python train.py --vocab_size=3095 --norm="layernorm" --norm_place="pre" --attn_scale=0.223 --bias="none" --tie_embeddings=true --optimizer="soap_variant" --beta2=0.95 --schedule="wsd" --decay_shape="linear" --seq_len=128
Each number is 128 + 32 x the weight over the matrix's rms, rounded and kept within 0 to 255. Layers, rows and columns count from 0. Numbers have three digits each.

# layer 3 MLP down (transposed), 512x128, rms 0.237, rows 217-323, columns 64-127
117112117149131097123099156163133123066115151149083145167182181115075181115119125107131100156125107183144108134141127104109137143082142120165109174119135157106122147115135099107167149103138153
115134107127129093088171121089154095117137096096080117141120115141090124124185096115169190121088096044104155105038160150199095053172130137174093124097200098129117138136109128116124147185112114
143205103102171088159108114116118150078165191123090120111186092122168100101058141131118153171145116165117100148054095159118132105134178187146194114132100163152155102091094122159067205116086106
075141116154202057149111141125152121130132119140129119130186100164120133156170140151130145158091085118196133122145118135194131070156066169220088172152182119132088113106071126096152173101091148
079136118171126139187094151139104197150105115102152155131110095146073173080116181106205130217177203169144100134087093173164166119153197142171083168065152095122172153171126131091139054090102123
101153127150170148053166168163120104132113155126161161119097160154152186109133116158108104133116142083096153098102153112112093090165110160149112151125191065141149107134161148180200141124136081
190092102102103116119186138147117109080162095173105118173177093138125095159065125123139175094140071145133121139108168090091089130158123113112118106106217133124170165135165162144119112111164084
084125081218061108075180068153153098142080117146091091162102133125145176190149173103186137104080127214112151172130160098116140098184155128146125169067094124087154134092163138084155066115180160
156118109140120167145076116113122136158078124108147145097124069125157181130117147111141080139117092088163128140134105146137210108146140150140115160117124150159080186104148119145130153107132169
130142135145033125051115163102171150145182077112084131173158129167090123170119106116167127192186163176124099114144080152095136112159141117103127134189033102179129104154098098110100107088091140
093148128116137135103083122103102136081170092090060070146168133076126114076138163142115140107106127190158119162102138050093142155099087077132140229114050213201167118059175086116120138093138133
175116147128159171133160173177080095216147092144150143159125151166095099174093160189161161070147144096095187160170083108152147096141083123102132147141204128095099171155141138074130145116174093
087143117113081095167175089140054125042148114090172143121105073118155100170165089171110135121126109066112126102135164144186057150136128075074157091215190143142118122093100126184091114111088160
134134105137139133094161140095071113089111159158135120115137174128145151156141086100107151104072103122128113116121100130117170143123111143131124089136142115096166125121088114159130135174089166
140140148170137157138058123111154127116078137125105112130147143167152152111089125129212103154117181160180141198136074178194141169167125162087134222151166103154161110167195096172173103168070092
126157071128065077114163120142149149168047098110098079155147095114124131123110122079152130113115130099120091131225127099151096155145112156147135073167164145129100103078113123130119092106096081
091099101154190110110102124157090180091211167124108115134118069136187048144143148100105098118136157123155092104089140124178111131119205105113114171119175122080116112124096088077147135139125113
154110092094146160145158164085094134085145123144165068132114153081175155162177153129151120115083141118166146125141115144134148117068086071163115115167173095191142127084184134204124131116113132
115116094118110063104133126134128123116060139144184133126102105180108143134110086103147158110117086079086103173121104087143129133111148128120125094101150128120176112140108134108100081102125111
137146141145145113150125129169122140126130115126140080119186105101114143090130155138121165137072114135116164137101178144122074139151134107103174159181113135142217105123167138110154046147087137
175122118089111108131147092155189130197069159179124085092073123103079102072110107132116101125154119099090145102141163124127161156177146145125160080119176151083112130149040169098147096115129088
131053106142196135193113135115107143120183158145119134106154128128172126152105132114160141190079098073103122145133145131168126111077070156122150106126127141143101155157130093036117113137079156
148128092106160087126177150152124115135115133122164140124121144119099109063123127128113127133159123126191149147132146144130137109154208127115124154180079111184178173152146150106129132099154121
141105150112162096152113146110116138089083093079141073114093123152177171106142163074120147108156105074169164090122170107128097139106081137172039106042135153119134093106135114145152107133127172
086125081114152120140192081137153111145152183112117142138226143090110107111112127122108132126186192094107093116180093119151154215091191128139156123164085160127112113136078148205088159128091135
127153137142137156107195138170121120121168124135097117119109228131178111133124151182129079053110137121184094135168155078107133143150173122141134096107148057139144139077112156187115106129132134
090070115149096203114121117114124149075126103170109100115144117113092150147126154103121156086121130153175093178112154178185108145147167180133101114162105116141115132123122086172083113070083168
137064116186106150176146094119076160179160172178112135134133071141116159148163185129125209179148073168140161183140160135094163093122096141170169127156127090157107108183085144107105144172116126
117167173153122198088126181091114087110166169127097133111121138185094089117090100136142107155104080154145182118106138159093147129123151132115168092130120182131103139117121129146144119156097182
090096095148191110077133107094133187109130129128186144125193117078151160102159145088119152152123104125152092088071067143162112203144132159099144131183120161167112116151115123151114127113139138
104122144147125147101079174126156183137165073074114109112126147151125124047125142120152148151140129079095135123067099143175147111142053197157145111152113105100171126144138198204132143106100141
169184050047193057109124171122119105144155109074076106100139133108155108112135099090129141071118133036089141137108097173098130162096113116156065124156136136145140085144119124186068140128091077
105109133042120120136144116173114106144132137166129079152118060144112095131076184121068121193177154180176120155185127138091128155097171142119124054181113148172148182124159105105186096136092054
108191121100140187084154100101157101120152168168142175128165097132128171133090120114139091061147159168140112139147131126081103188150130154078145112072169173075136142134109138135114174112120099
167166214135135159104182171100073110158115114135120076123161076110114123168080107128136148141075156156105120126138187084024140162133114190110152168141076146160101130137161106130075098166147132
150120169180072140113131146222133128127121100155140121120109116093126056082098098100122110178117098085078124130150072160157080121104160107139176102067166102146166152124098164122158067128185158
134152124152136067157116113078116143147151183098171166124194143114175105084136113134142112113159126135070108128118105134123151124170116148108079133080176072073159167076104139052129127178153135
182138107148129126061128136079138079063135151117182089121128056154166118085121113115112078151113113097094128143105133124080141064117097125114128134153179143106122060147168166135126107161108151
143166104187173113128157139139142163089137131069083095068169075112163104147128077161126051183116156105120133107161167132142150164144103101140126167198105129142125161160080156142160113146139118
141133131085110128096134107124092093060142116148101076113188148113166150119136126071172164125153120111139161088092108141152155158120100170122126146136128124111064095065140079129151131158246169
137108151084181169131102116145125098116152104090065117092150126090130137129130146181148128143159167157132128180153132133125156135187093126165086088103046134162134107144173157166071098128137131
189127178163133140103050112161127124141141141129078078185078107176098156111112115176103090163091114130079132148161094127192098090120135155133158126080137177172136089152170104133134139123118109
112121134158116161142152103168150124124183175126109184169136121156146152084150121136122058094123114124149109143142062109127158125121135057085156121165117149109159167149155151084176182149154071
091134126092143162148118133089122146101141088152148132123087186115133078125161097134115095160150103093143117096118138091167119145117103138139174103076057168107076129152157095127098107103150112
169133150127143087187117115117156101131120173151149179089093173100096093152101145143144133153158143076126121066123129171153091152110106080134122133169155086179109112093122137151065117180204076
125125100166102047128111121123161166106116127087153084118147077117111038131160125112118134171126127128094162108154152153132209112168142087136110083112113119096181148086122123122170131175163166
133136156079131123145108151061078138156159127124165110075085076091225137150145109112097143187163152183078111113121142119138114118058151109147191096159022086163082120143138130100124098127113083
117055137126128175229162126131140066045172151172107086138136156139109125095179092160110107119160124085143143131114067154131068121152157128076106138087143163082134108137146185150171107164107143
064146096168151149107105087084134161074156080114091182145121160197116124126107117147130131152097109127225049139120119109098106196117141167175112194137113127121148076083126153125120134161183172
118156115062087104163171178136160126099139103084155087172157148112146130131140160149122179126133102179159092125072135154177148173090175120176146089119106132127123067080151222169071071123199114
144114121110094170107138155096152162149117122108096175120115119145166080178088149194142164139144104098159181150116133139104102161112127124095141136098135138117178106153069108149060210125090104
069103119112122126181145140109112111071103136089096129119129127100128162104085096155133130122118111137207126096189142102161164163113140120148121098162152143166166061099159149157100107139078115
083132123100107156173091179109112104080128078075112107098182112035150160103101139160115116104091152178108139148157170110090134107109110157135150186187132138128098133080137156129201134130101116
151153145105093138102093123113096131136111163124123100124112106118146120097120090129122143180149066131123112169144079079141120137104102138182187150163145104122153144082175143131173093153187108
132148152160168129097141146164163117100141108144160140066133149125104100179106139148163140063098155103192141188149152198119169123136143108158187171177091108132153101054134143074118159125131165
155169144135121137110129097110147161134133153143130119117116152130126117106151105166102113160165114099163063087119163111093217157131116127171110113167089146116099135145092114100190148104109149
142133140092083123149072130095111112141082169159091156128169146174164097131181131122189149130105096251143148145158120183130174076134051141148171130096129093163165104101102155108075087150132169
149131091160158081106145131151169205111120201101133118132134167114179126144130095156169134142160127155133146085111129142081183092148058123099148061102162130147117081157127151119170105187172125
146103082146093144119091107083148159110123164059133070123133156165122155136060124087135162092126139178131133063143130117114075103089126098128181143166090122140142102146119099130113148099162090
129114130125091116090197105086154109116095119207080178208132148145130105143189171143115124109119113086134189125080115145116102180141146151166156153179186153108160100123117172137136085160065101
028098044068182138133140168134142172103091130111116064122069164135075152156176129103175147068143145126166115132137146134119118151159150073096158078164108086079106027091111152133061095124083116
164078144092133116084177063179163085139112156131164120162090081126093126148183124233164124121162115172205060156088124128203102161191141130176122081097143153151128127160127117131118157176129148
112134141125177133133154079139095143145167117118082109109131148047133093117174119115128071108150145075134144108121086148087244088106090119064102170161096094116200107213115102150098090172090101
095121188149123178123093073158163169122108148180097139130095163107160161138097106082134062109093115162212108128124139084167157164082162140118162179127182150153145130124184136082127110094152119
126127086120086138135082176111117118167119146122165138134151157102140140118111143155164126102146163115144167169134142142081146101077138076162124100075132147140106109097150163104130105195120141
097111080070135124132121104089151082111137087073091074122156170150128110134164105112182166133138125147127134149131162111120199099139148142104097158127070176047111164131149079122114026122162140
187142126107094101084155172140092116164128123170135128074115166189113120138179144102125163076126134115176108102104164096076131138179115163164107201136159155099163185189158141156194196106112158
146152154175148071107141107083154145091095027150153101071079065130119129191058135162141116146057160150198132111117087144118143184126098094140096127107158088100125120078172197148194200088210180
112116142089125126142162115144118131150079096098113110149108151122054130163138096056100134124161137146096113175165194083064211101086137125091147115126131103159126126117169153087142068139160112
129156165107171141157128122124127090115120075104116092169108208149100176180160112112103174093130145164087135113113097160070137171100080169115111093111086116114117061104049133124124095114063145
134148138193155129138137134119151122064128141093175126118090122083169153131177118184100111122122152127107120134145103134083153128127158123139160211144168100131091114077103176181106108108113126
119081093135134070141090172130136100110118111128100066118064088117143156093121134112145135199088097147140109149097133118146149086081141198201127176119121099110109154161116159134168116151144154
128142125172126147136178084113149067119140148089101136133128146090125122107125103212079136160146057135135113080132205173119079197156114109119070126092142136126105098101063102088131065141146173
123105133065097121123131125151072094117180100103133093082173146176089124128174072152153094135092115130185200130161111127141107211107124159107140107162160156118140141133181135123137106162110146
100163125100076132118136148154109135020152135057129145148095119116184149153056148101168107117156105108143175156082151184156099179064155156103109102091130123132103131098110181171105107152139155
108161152126149155155113137094120126153121143151155139127118164119150146137112126056111146125087102126143157096126080137114124141091113120128156142102121186096126147142115142162128114103124071
109056116142184123152138147158083113153143133142130123162051095138143121174137126123138104158109160146117173155182066108126107119151154144095170161099124139131078103093151132118116118143115171
139158233131071151134122149182123107062114089139096081142153091145058137105143112106088160107097173161155176081105145089149153175123150186127116148130158138130118125123143044116150147081128119
150165153116113170160135143160181160136107141161135137125130133139192164122142080101078083161147118101135131122134089151119123119109138153130172103125166104135137111108111134129156173133079121
114157099140104120152145151128155145144111142087142122123192168144137114122165175154159096104113164120143105028137233117100142080073076101118132119064126165148112150175103107127118162102090101
095131133129159105183092084057084099103151133246100164102115121106191105144151167081112113134126093186124055159128173117170171140098100135110139122170123161097134153105107179139097155122127109
140160151131176140117181155146135118108121139167142106169114146157109181135096196114156103086080145067114192152133084134177160124137120160146102159197152102119146185168135149138178093178105080
141159156053109151106107164131104213151167148083148151161086175085129137129118098138110154174108116166111129124077093101108123141163155110155083187202107144085130121148146141069157133087169169
133052137156085108154122133155186167169151143132116161117130150133129135143137118112152065158115118129150179124180163132101161116081139158098089147125098106141154110121153118056102139110129139
161172085157175100112113203136115079117103109116115196126066134138178123160029158175174066149153131121102108096132128099167119106079178144122131089122126108130167123134127151113148073135106125
157126092129152081184212144144131153137153113095128156117195124081115148138185135129123151158141098100150145143179127161148137109133140174141071111126159115170112108112135169198130122099097117
111162123179147076164136121116109072087137073165145095101132145106154172093109095186089140173121123062108114099155148164133172085144169137122116176146120130108140142100102135061149059114052181
048109190130189137115100124223141101158106126139156171159101115162131128114192082065121137129099104141159113145109095133125072151090143137139136118104121116085132022157115127090124113137177066
116155149130145130100147115083140114133118154140171191157157111186182083118087069086168143135142099103134196092113139178110143123171093085143150121107132145145153110117100159187121172125108122
124091167081177182075110109121117134103152131187097139105133134106115129151183070139106079082140145163118143047120082063108121125118198106075119101131146123100115106094112165109112168151146080
135115129128156119111159137154099113088148151090131081099126126132167121131114130091204080140116142141124169047127161118066140148118130190120162161144178096113163081141130155138135103104133136
082115106164142075106095131068153134070142177115147111099134197102074160134155148156080154167149107123124183144158090093086128105142084102098121140149093086153152146130128103049142126106129162
069133125134086158107133063144209187139079162106092097146138112038090163163136144107129125138199129174197081174122187100106167127091126152159118174147089151153068097075100072063150133139128099
173129139129106082147143019129100130147109156090125157148152136125137109139042128133076134152095109103157128100094146097132122155137165117121141125153095134155044155135126135156108180127150119
091125136085110129105141095149090184189082171154111160125117120106176127124128133146081155120096140142045075172118171136141202104194172125122112157079111093177107150081150119158166131130153078
140129123153179091103116133228155198077143103112077108134130089104087179161158158120126129118111096147126059131158136146121127138144087102142144120149098105162149167139150166120159154088164124
099124099155140110176080098118134158215191139124072156107159146087096095107187138124134085188154101090126110128145085145168167135123120133093089165137156112120183093145150110184140122092127119
091021086144126080121083137159112079105119161155094120140136114174063118095160110113086138149113175170129112166167108113151055117149200114141069172084118115168108158147103137129141145135163078
123113134164164106147160157066112175110124115120132107137125061109181060116148111140080117113150172105110149158117180156142110132157096083101107110086106181169202120107137161058129176176129109
113086115130161174106151098097139117125155125138133157138118171193065084096169119152134155121153142110145106113115086107096073150128155128154130113043125171151108167153113117104116091095142145
085073151191108140134137156128101092126129122109113159118106075133066097082107166138121214075155141121047075084114153159099061143081116122120113050083160162149106079155106110115107117132143137
139152131097117159136183140138144135170152133110086096169155161147131144145129121145097129099154126125175103178106160098120035075089118229115202160064169119111164108093084188177065203129091133
126181094155037116136131101127149115128151134124100146120146129154186143147149132137090113156107102142121166170115143117090126096101117167198127152111084161094156173170100111115114133114132078
138147144035135126168123153074144145090122152138181060066131108136126092099085086171053127131127127054116115153132090136074157114193122158158149087158125108133164129133126138092102144160112135
103193110148126127141159119169121083069196100165140091060133145123168124088154142124113155134117052166205099058128162128123071078149156129108091136186093134129128121143164122150121121166146123
130188184159186124079150120096179093111177108171126097154120099196202148167089107150106090111133141059086112152072139104216091150125136120135157179088106146081170097120108141105131127121172124
127084134153103139205155112178125152116168105116116137104150092104120123176128085135149126186148103124131134120149117114134097117128120121077127117146118105142152102172180107123174125142166170
# layer 3 MLP up, 512x128, rms 0.238, rows 218-324, columns 64-127
069120137121071097160130130112195167139110135170150109081083179097123097102096044114130119134139121148125108112183057120100130178116180151106105110133057113100158101134130153082140104159075146
139157144130133151149133172139125161162095078160133105100154126128133127167102140126135208111100139132129047116129050098153118118161110138099108108191086079150117156157116103119151098142169137
122199153102112136102127132120137199181159131157113095085131118106150166108101147158154118116111149155118138107143110108125114082151128170111136109162128129164143191126116098128092171108142114
164163159153129138156138167121101145131122173143135161123127135088152148168154071175153083143114135146102099159091165149140124244125174157173105140108135098163065072116132150182078165152154074
105205124115169126061158145171160085115093143121129110066097060165223190172115143168105109157113156135085160126135107161205157163110150126163088132151148069159146107143125103161120168131076135
130081089151157120139105141153159149076135121117080108135171152077148110169121150171113091108133099118122084156147121166081083145127146141099099138130154086180104118144202173087150099113129147
106105122212105072119130057106158187172083156196102133076109099105106053140135176124150055126069102147096197178117146119100132123168095090186097192118079106113174177101127106070166145158210156
109082152096154097089129157110117144140122148121124130172117169134082147109205083094102125050125091129067171149149108079135163123154136143135143125118125122128129138171121155103121148103156096
086133140094171066127115104123111167128128113164200157105098127090153119131084137129120139091122092158107158149112147117155068144099166086109133192158142095103160124127124143148170074133143183
147116161082168160121128179184113078171139180123110117147099124093164123096151146107125101116151166138149160134142131136081102122104214117104110138103122177137111174102119121115079172104117142
033103112091119112111100101104188126109171087089083180139142142114122082089077100155106131102107195148132110088123098108132108164117129124150130122130100142121099116160100019115081128165132138
097144104111154152195170165119129165143079091145138126130181094108116116088162157172134099126153126155105139147125102079148117089175120120141098209088148147160141131065089144091131110153100140
159154090091107128129099121122148149153096098119112145153112148138157132130168091159101131140090146140115144132099111166125097126106124124107103098161093138151124103125094082110145149165117099
160126130087106091107131161128077126072096110156135088174124117149083201152126126151099133094119140092229140137092080117168169110102152112091128108201130064149153116108140163093176115103131119
196187197126124168089165046141123079164215143190138111155174066156126148146112108206121048142122148140110130144107146106117106106117143128109144107191159161137084165116125073108161145107166111
142132162053116152172152135119106095151125118084099091120146086147155134104101085113102122163133145082136095142100137115150141149109103171148105174166061107052120150188132070096163118125106171
133155134141204119121076131134136143162122171131136156110149161158182130079119084123197172083091081132064170182069144140112090120128135099108094119129175117135168136132081070134151117172135093
150160125102148139128155125092126153131094095148086098160185067102103089142086130157113131178135175142156148106082156151132139157125102131135119135129117118131112084138087135192122114122070151
170148165156124181112065088111149101097085064189106119130074115121116103119101120106135087125102149115124066113082065164143148065174063126131117088060144094096073115157100077167106079130154188
133145130180151146140133128071141160154179119128201145144124148140157066084146094102116123059196178157144134106113165109149131102128156152112154144116133080133148129135166112124139162133117107
068079128169168157117092118157125135100140093092100144152129155121134162134126138052131145094104131165113064104084085151168116139166133124113108169169115099098108101134101183130146102156150166
114131090124147180153130080162116138094110128185110130134184194136133144083111123193138146137144149114098103181136141170105155169133159121102099117109079075144209097121084133105088125157131095
126116131117074179184122148110119080199102136102092146159122157095164157136121069173161142126102156166147154135144097159083120158179116179074108109112171136124110109161095112066157149153150168
120119125111095096090125184100103064139082145177076112111096105138115134149152089164036103048144145078121098140124160092132092144157124129131110130117198099092166128118157112184133196163126175
107106138150166096137090132177093124149107124089117084183166132119125171115113040106155099087121125149080150102135136119128161165147113134150086086141096125097148124118108169088157115145119089
104112166164117098107171172158097149175146146132097112143134067132100132167147105118080053116132174128078143189113113076153110137153103095108181143144122103124085144136128167059124164159102163
118076139106099181187153113127185188081175149193090141176127136075108103107136108099145049072146166069179133235128103102189146163166096158128160101125097122130090183060120128102174185118096142
141147135140097131124115097126112107106118110140186145195061126153114055168129145126147089129177095116145130119119102130112093153082132112136064105126126145123160145181135153134142107176095148
089113130126086112087131103125101124058116144131152166118085166119141114093111136158101098151174086153154154066129158090170146134178090139118150096153164092120110128103168131111085138195098122
164114115117126079161124127167169110160132155136132109129133079136138101097119205134125149112146131168103133119093140099080117088184191146122117055127132152128110079143102053124147130158177142
120093082133197171119123097144107087065166148134198192182067098162135136149131118151152061167149203101185128134127090180138128217134161087162179097104100112146091133101068106135074160097159129
114076156131035104176076109120105127125117140133131152112086144109191151148069135178165103165175124111105150127154095123183109152124110164099087181137122158083136143091061074108134125154192155
115182126103178138058088160117157171138066074105107068117186140099109099125096123112057070108028163161140132132116111155112161141125118132087126174076202117113153159150086149177175209137122159
147141105092099131138117087116137138122101149187082152120073135157205126147133063136156109138162122131123104114125178148216070131212205135097094126120059125139181146072148097127132117153131180
102077177171122174095137085170131119125131166121095118133136117149132150134142145163145133150114133092115126136217084184184138051108156128119122148088114075100158149122200112139158113119097153
116166108113105178151143125147118105164090093132082135124144183126112123156113175141114138082118082116113121139121149095168116127094180160096170129113108203155104146159158108127113136099101147
190151156148091124107139124113103139105115141165110176136158150136104105128146133137146140144145131124142188145098161155135135141097119174145073163149114116095149160148112166085126107121118073
108108148138084104177085122121154151104090149097073151151155096121158171174074135104160121099115124145118159194104094132067109171068143145107105091178065126134092111165170144094165108150156215
096114112161105107132155125149203109075131156114159158075137137140111110114115136104150083112108130132128112109135090170137129070204082121120100109122139081157142160112137146157131145149054146
112155102125130178124168079158105099128148136143136112115073198155179157124101066135111113075150087218108141134204110156140101132164153163105157063226176124140187129145094175120175133189084164
135144097076143123144104136104143097080124165056132061145149182118211124120143125125053126104113098123149173136092172143065164140109154165101141089169104133094114200145148167130135109122062086
155107137116062146082132090180139201140161153146109096078065119144109135136156108159146117070104107157127159076102129090110170113071113153182073175148094153126129174199088104129122125136158176
115099134158049177046141186145208126120151109085111102167113122131108186122149120184159066175090112138118102084116104121120092107123129109111149087150155137096122068152097155058162123106093107
139129121147109105120160094126152063167116130101092154183147105129130134104178128145112170054137115120107171104123134102117191110154094142127137100130132135087083100122180142182096096151110075
096134090112098136157070200131168111139124110129153084136148122091154114168124133089150167163119128142111143125144133143154103062108149151097092131129137182087120158140146120149138178168131102
126101101074129117112106130135128128141131107168075128119143187153109157106081134109119186100127154143108141143109166134120155092139142213100115152124106150146124165157113163119111152173110097
093170149104152115208165120220112110147105109121109124074103116126084107097133148142084148123163107074152079070157059134106148143160164121061124059047149135061141115112154182176090162105097136
135187101171132218097145128178151126151141133123178138146139153112152095105117140103118148117149071127115111142187142111070145164117167143107090080118177119118109139147144172079113109178132185
111171139137102116161215133141115104126187121121115146084189135144135146135131100111122121102162116105135144098134076167057095077112151140174160119147134073129211096161196178147151149159140131
162151114138145189047143136162186163153110160098201194176168174119193165121130104092109099114099059087117119083116131127143094115125167142129083111089081104100123098127098103121122068105136144
154103121077139126115170128115104105126150128190181160155187139132174120134111098161112087095095106115070157089159144127117140104134122083139108169197137062080128097177100163139145147148122092
177122113172120093159147124108127204198129110130170136096135189108115131158126096104085130055122130178124159090147097148119150146177093082132087117113114076092136128080152152087149184102159066
125181098101153085171077169163158189137101192148124163124075164148162109102146165097144139097117134106146167162144162166093137161148143147148086104132100189138114107163134127135039132159070150
079132134165091155171114130173140096120160074162070200139163060146106159150078170142100126138152152137144160120124130085179118185138096138131117073129100095140119129095158119069139109178133133
181106136143153124149126086138080172135096121114122127074155132129147075154107105148089180114195085102097144141123075133104121128125151129126129131150116129117121134133138108075105123072119122
067084164123144121110135128135056123196158144190148172144078169060147118099127090099077108118163046141134120118127161126128166159131137146133152122093190139128163070123152064115151209153181079
144178127119144075160114142168110115158075128099125156165094110173131158101109104106182150134084145080171100158121096090112078112125180115099096100157133145082146144082134081077161145169116211
094137139119122153107163160170108080124106140185106111087114177194173079156179104125148087067089133122150109061145157120170127135173091104168137107172153058133124180093114120067135129080075138
083248147134130133183093116147093198098150185179108084063071102163139089109167113125166100102174124156125150175093118077129193127155120158122157131128182073156130137167120093071134145139153162
179102117061145143134096168077162078102058123136176103087156157143049100119086173084182121140109109148120126161107142192116102166159144118152127148142109190161075199094186151137110116097084174
122115083133128085153138106106097159105135125168151094119131087151199104162113190145131131106105138090138130102096147087094093125188093143162103103113184105123176058167150173159115156127134122
186126126124183140107115105132155120103050096158176144138053121116178117159106112089118123146143085140202084143105143165160172170091159074132141126092113092125099103065124130137156072120125082
110130155091065146102199117130145117078102161181093066103214162143114141111130120092167130150105137096083116099114158081189096108124142142107142109144124075135126114093088143103084175180148114
073142139129134102151119096096180046128165133160182171141183120186112129110150123140113112106170106082137106143139110138055088107176128197100077106152094133126119148127134153142165082101091148
090082205167097182117091171144050078068150091147135090200116135146095152154142076084105108123069176155193123149091172167092134146148091131136125125182117129179129126090050111114108151122135144
175114148120081140197121106131091141138126117202073134127106147129136142158088121149122131174102116157142122163089117126123137056179131091124179066113117148042160148102038185101084069100104147
141143043122208089157180134162161108149100105120114169114184206178117159117113093137087111120118172127190128138117145137133151108078093101158143062113106087215138167204186082126141100183144101
103105096186163121131121119074173135121127097093111120123082106133145138101088050119110102148156122142143173082157144175108109157135132153126073094163146113107146110079126105164108176117090158
128133088126094115132171123117110156189114159184148156138075157145130101147164153185183076139140094196175158104109158146070156166095112150130122099121090156144108072075126149167149096138098093
139120111158146143155089123153076092137176104123201188146104147138123154182155093191144135140115083100129143094128135191164067127183087112072148070139133180105102140136146152105114137142175106
123149092122091089086163140088155156151175129124149121165175146151152127136107067184112176077173088207069183125062124141127093100228121152061168178170142133121152138094157158134135129090129086
131121168113089122140156137122142178153109077124128170212141163132096114158139147162145105154125152134126130132158190140131141080120120117086096100126147058124176159182117157128173100179183092
129128156080164113165137127097118108118124142159139154109160105171089135136120095167087132160100133188107141138145115109129126161192104131167167137074140106118139161076114100094081097139137161
096066127152143153159167132165105127178114098097091174203176129106115116100107106165135088149108145162118081118164015227130065126171178140141114161153083136121104159135136226114126145083109126
128145141145130139167112128104179111116108116114148134190158118106113110147175090122131137111163165083103096151171143105127064116136130139058142114108161122111175109168166097116103106141087160
130135047147097155061184151173111179151108173114124089128141081117133123145174068118125118102108130150116085115070163130177100072126134149110181115120119157067100100210065168111140104079096182
194135157151141149145102126141118047142132078153148149127148110134087165167087127161141141129129099115109131164220131151152107174113125161094156149089134110144113145088166116124087129125129146
136130156143159146171156093142182108125119160140155175137171113165132098122122133143154145104161145104099184157113117118134155120115115128138126137139072107101089094080184099116130170118122115
114092141112117122113100116138179144179102128133124181116183117138071126140167099100136120189075181103132125179120130129118155130120054173091115165176158164116188143191170108112107099157104103
113227114106088110087115090192142128123181192156123131105114195160080107136134131126138152090148123214195109155130150151067167151118103090158090137084135123124163105104127079111105162097166188
142136087136123138153101143110114119156112126098216152127127148115136160159140107124172142127140108111126133150152132143147098111178126142113183091077106144135117121135110087124063191101186143
139069128118121111097186118175126164139136097109088123085102091193100139077155086094116133135107141115094131069119121159064069163162146135144086112103122133129177097120133097130133120093138109
106131175111171104121150126125114091130092111118155113099177147136114119100131129131095199137155109118112063163078077131145158200157082159171190120139187122108156106164127052122109101124139216
111103184088137098125117131168135132156117132132180160114121076154126120138134146102174120130126112094128102144137196139126169065150099111169139055074140105145097133176138153170065081155126137
119090136125124115070151146095078095121134076086131087169091136158144136141114093152076076146153105072120103135099168140117061052165144169151053144169155087128177099158201097127146118176092055
128114155091153138142103059101072202166122145158180111091200181107131146060084102168123095101147155115060126119179082137100108160084187187113148110081212168151191128107106043116076127140156127
117117054103130210168155089131142172059078101171124120118135108086050080180169152193145181131163169148037113156187090119156067185161102130130094154176118130141052141117112137134116125145173102
103134141141132140079074145142149145143054084084125128169148092129139103122113097111095093113063129156146120138044095155061096146183153111079126150127159172160091099139077214133129142180067101
125175169171095121102158139158064163183135154168120204090122189155104148152118176065112168092195123140131088180080119108104098107187158134089183162066094153132115203132147163101139158139150129
134119177081187096185120098115151081100175116129112138149127058104136152166211094142127086134127155172123140136141156123075081146150162121206160159149132079154178093171102216118128140139145103
149149128115080144199126132113127127118106103107155101136079169142117120135134105161132105109149097079050166131152128181136137194084092135129179202128088090149133097104142124172139123183160172
149133070145159116140147171111133072120176042140114150082106149120148145142176132150137165070129124129165152118081107152086149165204130121134103118232125081130098168127073170129142135174090205
131138090136152090094121192152127159109143126168101091145185115069102123120207127138120121114139098137115149156101113124098120137150128110110083085197178092121082155141138155112101070207133138
153110088136137091114113113094178130082143137117114170108170121144123124136161096083100029110063060104105137167187133122088134125114088145153095111136140132146099106171123161090138148121179143
145106190085087169144145085087152089185130160116133083074137127120123165134167134149163177121098104162074081111155145123154113086147147146124096155186134122088109150132126129106137120089105052
119105128113161110132149087124151189098123121133164178111168162180126078125064116119073117116143100187127096169106113169130147118140105118153187062215124161074076099114159159142079144174119115
086121110087104131153114107122093099160146135170179113126156138156104127144116111139152135155119105077114125149125119135107114101104187163166135080159096094159138162117151203106122094133137109
162176162128139091150073161151164100142162092144084193133154136137175176119124088128123116134142154166127153125128147132138163131155147098100162142139157156075115111133132162121137159134133139
111144137092119082136127093125138103115104125133148090137147105144155072129116140109115103128159193130162152126128094175137095153218125106179089175118135107124115135103122149182158120127124161
114076141111116128118124129139143090148117168110187117165120133145111176142162089070171108104128110122160111130136059078158113102187142171149104109097128089108177103092167102136115131120140118
135111200141179116072114125071117139118128147140127138097165210177126111125142139183155116113105134184110098124096167098116121106141145237156113170198121130126206169182232068106140148130114137
146107160092147144122153126147137156139043172083187127110127122154105130105163053123179133164120151139161107138135076149093155130175123153094106145163151110176152107139173145116127124153167135
134128114145130163105163139142112080143139095128112070171139078091104093124152120089110068096117164065093101119088101215122083194102143134119142087151150125085069125174090128122101145105141084
123129141125134087057151093182171093131154188107161075136189102174099158143177093100072134137164103144105143101130173114169147097128182090130118142097154066136108145165134101046097172123174134
166164134108137171143135140081040078131177122063125171120126130134159167139154070118149083123140105110094131143091102206148090112100131119082149082170162114161127173143126089191082147076130138
065123136063071127138209105129189114131117121090124131099180077135133110202147118179127076158110121102183173122095164163137133069127090118127130090140107093192133155092039100080145130116124073
171151070129114142083102154148113131144134134116214138157127082097097161130103083150118186110134119139155164116138114133126120134163117127101142191128163166112115170124090129120153127116142124